Part of a small language model's weights.
Size: 16 layers, width 96, 2 heads of 64, MLP 384 SiLU, vocabulary 1495, 2.26M parameters.
Architecture: RMSNorm before each block, rotary positions, untied embeddings.
Training: 124M tokens, 4208 steps.
Each number is 128 + 24 x the weight over the matrix's rms, rounded and kept within 0 to 255. Layers, rows and columns count from 0.

# layer 11 MLP up, 384x96, rms 0.0903, rows 63-79, columns 0-95
[[123 127 118  99 151 156 139 122 118 123  76 157 136 121 122 110 123 118 149 162 106 131 126 126 152 101 110 132 132 142 122 131  99 110 100 110 143 127 129 132 125 163 107 105 161 117 123 106 121 102 172 124 127 113 138 107 151 138  89 137  76 141 130 108 130  89 113 108 130 113 156 138 107 135 140 134 129 128 119 116 121 107 169 128 148 125  90 135 126 148 102 122 152 131 141 115]
 [101 128 133 130 152 149  81  99 103 148  95 116 118  73 120 154  93 143 125 116 110 136  88 152  97 130  87 132 109 165 134 126 112 137 139 130 123  82 135 103 141 172  59  98 119 128 127 100 137 129 110 148 104 143 138 168 118 164 130 119 105 120 114 132  94 117 119 137 178 131 126 142  81 182 145 151 167  94 120 144 139 119 145 151 136 141 111  85 172 120 167 108 134 149 124 148]
 [119 153 141 115 163 152 122 124 144 148 105 102 161 127 134 137 132 133 131 101 117 134 129 152 119 134  84  89 116 135 120 138 127 127 108 117 170  89 154  86 131 140 126 123 157 101 125 125 105 104 150 142 154  91 142 105 149 112 145 112 136 136 124 108 130 122 102 112 164 139 115 142 155 148 116 147 124 150 106  80 146 136 161 121 130 111 133 151 122 122 120 124 136 135 145  94]
 [ 96 132 124 153  89 141 134 138  94 121 150 135 162 154 155 109 142 134 119 182 112 142 174 169 105 137  98 139 142 166 109 109 113 107 116 129 110 154 150 140 156  97 165 114 126  75 123 119 162 124 141 141 131 122 175 154 134 154 128 125 135 123 173 144 140 145 138 139  99  94 123 126 104 111  58 150 140 140 126  90 138 135  68 153 122 105  84 161 103 135  69 142 114 107 163 112]
 [133 137 117 161 100 155 110  96 128 132 102 148 115 167 155 157 122 125 112 134 142 150 126 136 159 142 129 162 142  94 108 120 113  94  83 145  59 135 104 117 131 133 149 111 118 166 140  97 127 116 128 111 109 127 119 113 154 118 168 163  80 125  85 145 126 110 149 168 146 107 145 149 119 137 106 142 110 117 117 148 133 141 115 120 160 135 102 131 117 162 144 118 143 126 102 140]
 [149 138 132  99 176 138 115 178  64 148 117 148 160 196 106 126 117 149 116 134 113 127 146 126 104 124 127  87 134 154 134 144 136  94 116 114  98  92  86 137 135 123 121 157 161 122  97 146 177  71 134 158 124  61 142 100 132 118 124  82 111 165 147 117  74 133 103 145 101 123 106 107  94 114 157 161 154 118 180 124  73 158 133 143 127 111 166  98 135  78 149 134 177 134 146 133]
 [198  95 125  95 127 121 166 102 113 158  95 146 144 128 134 110 119  80 156 161  90  87 125 101  79 142 139 116 142  81  90 142 142 122  54 116 129 104 106  72 126 180 123 140  98  79 118 174 100  67 123 106 147  95 112 154 109 115 139 124 125 115 139 131 102 145 153 130 150 121 141 111 119 141 165  87  97 143 145 143  98 134 106 131 113 123 164 184 145 137 123 117 178  78 170 134]
 [165 119 108 115 153 150 101 136 166 133 115 131 129  98 129 127  81 139 119 132 129 123  91 136 129 160 166 143 113 150 107 116 116 130 120 155 131 103 121 132  97 131 141 176 168 130 142 103 137 115 128 136 172 140 153  86 137 123 113 127 117 151  98 144 113 150 120  72  74 127 158 151 118 114 170 114 113 139 123 118 129 120 116 107 167  84  76 144 144 152 121 155 136  90 124 135]
 [148 116 118 135 180 112 121 138 103 134 104 123 127 101 145 161 111 125 131 149 124 132 119 132 148  91 155 120 104  76 132 114 124 138 120 166 159 149 113 122 116  84 132 119 129 158  98 113 186 126 130 121 144  92 159 142 123 133 107 131 126  81 124 155 134  86 126 158 171  97 126 176 126 130 127 107 129 133 137  73 142 130 126 113 136 127 102 163 204 108 126 103 125 138 123 109]
 [147 110  86  78 113 189  66 134 104 141 115 186 112 127 108 162  90 156 140 177 126 129 109 205 136 113 106 135 114  69 138 135 110 105 160 190 119 164 139 160 115 134 116  88 160 141 127 118 108 106 163 118  99 169 167 186 142 179 121 137  92  66 129 138 172 144 121 110 141 144 159 125  81 153 118 158 137 114 117  93 114 144 104 141 130 157 127 128  91 123 161 127 131 174 141 128]
 [152 134 125 134 109 124 125  64 108 138 100 162 119  90 124 167 166 158 158 154  83 124 112 108 105 124 116 163  91 141 123 111  77  85 155  92 163 144 161 120 121  93 105 133 136  94 133 163 120 124  83 119 141  97 153 101 140 133 150 148 156 120 150 128 122 142 143 103 169 129 159 105 108 153 148 118  95 136 160 114 113 115 178 153 127 128 134 120 100 131 159 153 123 107 145 122]
 [172 122 147 135 114 137  98 120  93 135 131 156 135 100 151 101 117 147 144 119 114 113 131  87 131 182 162  94 137 136 162 120 128 141 102 104 162 135 128 128 129  77  94  88 151 149 178 166  98 139 121 137 132 125 127 141 134 106 161 153 158 132  99 195 103 159 163 158 118 138 133 118 139 106 159 152 172 169 147 121 145 178 144 130 134 134 174 158 121  81 143 114 146 115 118 143]
 [142 144 118 167 156 130 123 144 158 162 149 141 134 104 169 148 115 139 153 149 140 125 162 108 168 132 125 119 110 115 122 143 123 126 149 169 135 105 145  95 146  97 123 122 130 180 123 138 126 114 104 140  87 164 126 150 120 125 123 153  89 158 150 162 106  85 195 117 145 115 110  97 152 111 123 107 148 115 135 144 140 119 124 124 131 107 133 135 135 103 122 144  85 123 147 113]
 [141 120 123 128 114 139 130 138 123 148 121 137 153 127 107 122 119 126 132 125 133 123 132 129 104 117 136 134 123 118 140 103 120 107 152 136 137 149 130 116 123 138 125 129 115 115 136 131 124 118 111 114 119 139 134 131 129 132 154 117 135 135 133 113 124 130 153 125 107 104 111 112 153 130 131 120 116 131 131 115 128 124 118 116 134 141 126 135 134  93 137 125 111 133 134 111]
 [147 148 100 136 135 119 109  91 109 121 132 121 113 108 134 131  73 140 123 157 139  93  56 168 165 130 172 106 108 112 158 127 128 122  73 132 124 164  86 136 131 156 129 106 125  92 115  96 110 159 150 103 143 156 166 117 148 141 158 129 138 117 153 155 132 109  99 123 143 117 136 103 175 170 114 159  99 127 113  85 145 123 120 100 118 128  87 154 148 113 147 102  95 123 116 145]
 [ 79 176 105 165 165  92  75  86 142 157  86 133 130 148 114 142 148 152 103 144 131 154 172 123 134 104 157  97 114 170 164 106  98 133 129 155 127 127  86 108 121 102 114  99 128 164 121 110  75 101 123 146 130 124 116 158 143 121 122 125 128 141 131 152 135 148 201 168 129 113  98 149 167  94 113 150 107 155 124 133 143  97 116  93 134 133 122 121 173 129  71 121 147 129 126 145]
 [144 114  95 123 107 129 134  79 122 124 131 147  90 109 126 121 102 133 120 113 120 116 128 138 126  96  79 104 117 146 110  98 112  96 147 148 120 150 129 117 110 136 116 140 114 149 119 133 136 141  99 135 134  95 164 138 161  80 168 108 115 115 133  95  64 133 132 143 140 138 132 132 106 103 145 169 135 124 126 114 109 112 139 137 107 136 139 124 173 150 118 117 149 149 152 118]]
# layer 11 MLP down (transposed), 384x96, rms 0.0838, rows 63-78, columns 0-95
[[158 105 118 120 113 137 116 111 129 149 109 170 142 149 159 117 100  87 103 134 147 123 132 120 135 131 115 118 127 137 122 140 143 143 151 138 113 151 147 142 144 159 128 138  97 131 125 131 168 156 192 140 148 106 134 111 140 131 100 150 174 121 119 105 114  98 134 127  93 156 154 139 124 122 115 122 125  74 149 120 152 146 167 173 122 110 131 134 127  77 124 142 101 156 100 110]
 [125 112 127 101 143 146 176 148 148 101 176 119 175 126 133 174 154 140 109 111 145 114 121 121 164 110 125 168 123 132 113 109  97 124 167 183 138  97 144 117 151 146 156 155  88 125 111 164 151 133 117 138 176 166 104 107  91  95 166 112  92 146 150 128 174 151  95 129 128 140  90 117 112 136 171 111 142 163 127  85 132 133 146 121 145 146 137  88  62 135 104 117  97  95 130 122]
 [139 106 134  87 115 119 117 113 115 131 111 125 131 119 161 109 133 108 130 151 130 125 101 133 143 102 147 135 102 123 137 105 132 124 157 131 115 147 172  99  99 157 126 113 137 118 146 155 133 164 126 105 121  99 110 133 131 136 106 130  92 123 107 126 147 141 138 125  86 153 141 137  82 103 172 111 133 129 123 159 116  86 151 137 102 131 137 143 118 132 111 115 137 125 143 136]
 [ 93 128 124 127 127 108 110 106 121 103 126 108 122 139 121 107 142 126 169 131  68 133 102 127 113 123 140 145 132 140 103  93 143  98 139 134 133 135 120 180  57 122  97 160 154 109 102 130 171 127 156 116 150 125 152 107 146 123 126 110 163 121 168 131 132  97 157 123 104 174  78 126 176 119  96 128 162 127 107 142 111 101 123 130 113 140 152 163 122 124 168 169 118  88 140 109]
 [127 133 102  95 167  91 125 117  87 110 149 132 154 134 109 111 108  77 122 151  99 138 106 131 136 131  79 137 145 155 144 124 155 159 130 160 164 129 160 131 165 145 102 130 110 100 116 166 124 132 121 108 110 145  96 133 111 134  87 120 136 158 153 138 172 119 136 129 135 129 127  85 132 124 120 117 129 109  94 137 111  98 120 143 165 143 132  98 124 133 141 110 144 113 131  80]
 [111 109 130 177  81 130 150 103 152 145  92 136 157  95 135 133 141 146  93 104 166 143 131 142 152 161 111 128  99 127 146  89 162 129 159 102 126 187 104  80 161 154 107  90 151 117 108  85  74 178  88 102 128 166 117 119 111  98 128 147 151 111 107 150 180 121 142 113 165 125 163 123 142 126 132 104  89 139 125 131 163 145 127 114 164  70 122 150  98 135 143 111 117  90 126 120]
 [ 92 142 148 220  99 107 156 154 122 101 166  99 158 167 117 128 113  99 136 117 158 161 138 116 120 184 177 170 111 143  71 151 106 136  88  96 168 116 125  72 109 134 146 151 123 119 109 181  94 134 156  99 124 142 102 115 151 121 179 115  86 106 141 147 176 151 116  84 131 141 139 133 109 132 112 119 104 111 112 173 129  98 152 130 147 154  83  83 110  99  81 144 101 111 140 145]
 [131 137 135 120 141 150 157 138 107 110 136 148 173 140 102 108 146 135 101 135 132 103 142  75 116 105 128 111 123 116 111 107 145 134 105 112 126 138 167 124 154 128 111 128 160 148  92  94 129 172 143 110 124 120 121 148 121 136  96 157 109 112 150 104 106 135  96 113  68 118 150 130 116 104  70 119 158 119 129 121  93 122 127 135 108 133 152 121  98 114 116 121 128 122 172 189]
 [104 106 185 148 157 142 113  93 169 118 144 112  91 116 104 133 135  60  81 120 117 112 161 152 132 100 144 146 137 161 123 125 127 123 111 135  99 109 126 140 141 146 139 116 130 161  81 173 137 140 123 148 135 137  94 172 113 123 136 114  97 121 138 142 130 136 170  98 109 132 142 148  95 135 128 104  91 138  87 161 134 143 142 127 151  97 121 102 110 119 168 131 107 120 122 146]
 [174 146 128 143 103 155 139 128 113 129 122  64 161 127 150 165  90  94 172 156  84 121 140 145 135 149 105 110 124 136  95 143  78 151 106 165 164 143 217  85 166 164  84 128 129  83  72 127 155 154 155 156 138 138 144 119  88 152 140 118 147 133 138 117 100 114 124 188 134 123 126  98 165  97 120  88 153 132 139 120  90 146 110 167 140 119 176  61 142 147 129 131  87 178 145 109]
 [103 104 138 147 122 155 144 161 163 114  91 154 169 164 103  80 115 144 132 146 184 114 112 140 146 120 119 132 167 145 101 102 127 104 164 103 118 116 148 110 118 145 133  71 114 115 119 145 188 137 116 176 134 189 132 158  85 153 131 129  94 143 125 139 132 143  86 125 116 103 145 109 151 116 133 135 123 151 162 119 129  97  81 119  79  82 169 134 179 149 143 158 120 133 125 165]
 [141 176 124 128 120 136 170 171 159 156 111 112 140 169 112 137 111 167 122 117 128 148 113 151 151 103  86 163 137 130  77 122 115 107 146 119 142 107 132  93 111 121 119 157 135 116 136  88 151 127 116  97 105 131 141 100 113 154  80 122 186 123 177 100 130 112 115 141  99 139 143 113 104 117  99 108  93 134 117  95 141 114 108 143 167 138 122 157 119 150 133  66 118  93 116  73]
 [166  97 107 115 111 162 106 113 114 109 143 158 123 125  98  78 143 161 132 118 133 133  54 127 116 113 154  88 132 149 112 155 160 119 112 133 115 129 126 101 122 137 132  98 156 127 117 128 158 110 143  81 134 150 152 151 147 131 130 124 104 123 154  95 124 152 111 111 116 142 132 118 188 140  93 116 155 100 130 102  95 122 134 107  83  92 136 149  89 162 106 149 140 128 133 122]
 [122 137 127 128 142 113 128 127 128 141 145 126 118 132 152 121 122 120 136 118 105 122 136 144 126 113 146 130 121 147 116 136 119 128 129 122 113 126 142 123 145 130 127 122 110 141 118 141 126 125 138 125 139 119 131 138 135 117 115 130 117 120 126 143 131 138 121 130 138 133 136 124 118 121 134 132 117 144 106 135 138 135 113 127 110 137 146 129 133 122 127 107 135 122  96 145]
 [109  77 164 136 111 119 178 174 141 151 112 143 118 158 124 140 145  94 130 144 103 157 136 104 123 150  69 130 165 136 160 106  97 140 181 119 108 126  74 146 175 106 150 118 156 117 110 133 146 127 135 108  99 130  87 128 120 133 127 114 124 143 125 119 128 128 150 116 132 125 135 120  65 131 145 103 134 118 126 146 118 154 147 131 123 130 151 109 139 150  91 172 128 127 179 114]
 [153  92 136 142  85 146 155 124 118 114 148 116  97 123 131 136 139 127 109 123 122 130  87 159 110 141 128 115 124 143  65 104 151 135 120 142 101 139 110  99 109 130 123 124 126  67 138 153 151 120 159  80  81 116  77 156 124 152 169 109 118 130 142  70 134 137 112 166 103 138 112 113 114 112 170  86 120 113 134 125 131 147 160 135 175 122 137 136 156 163 120 169 105 117 134 149]]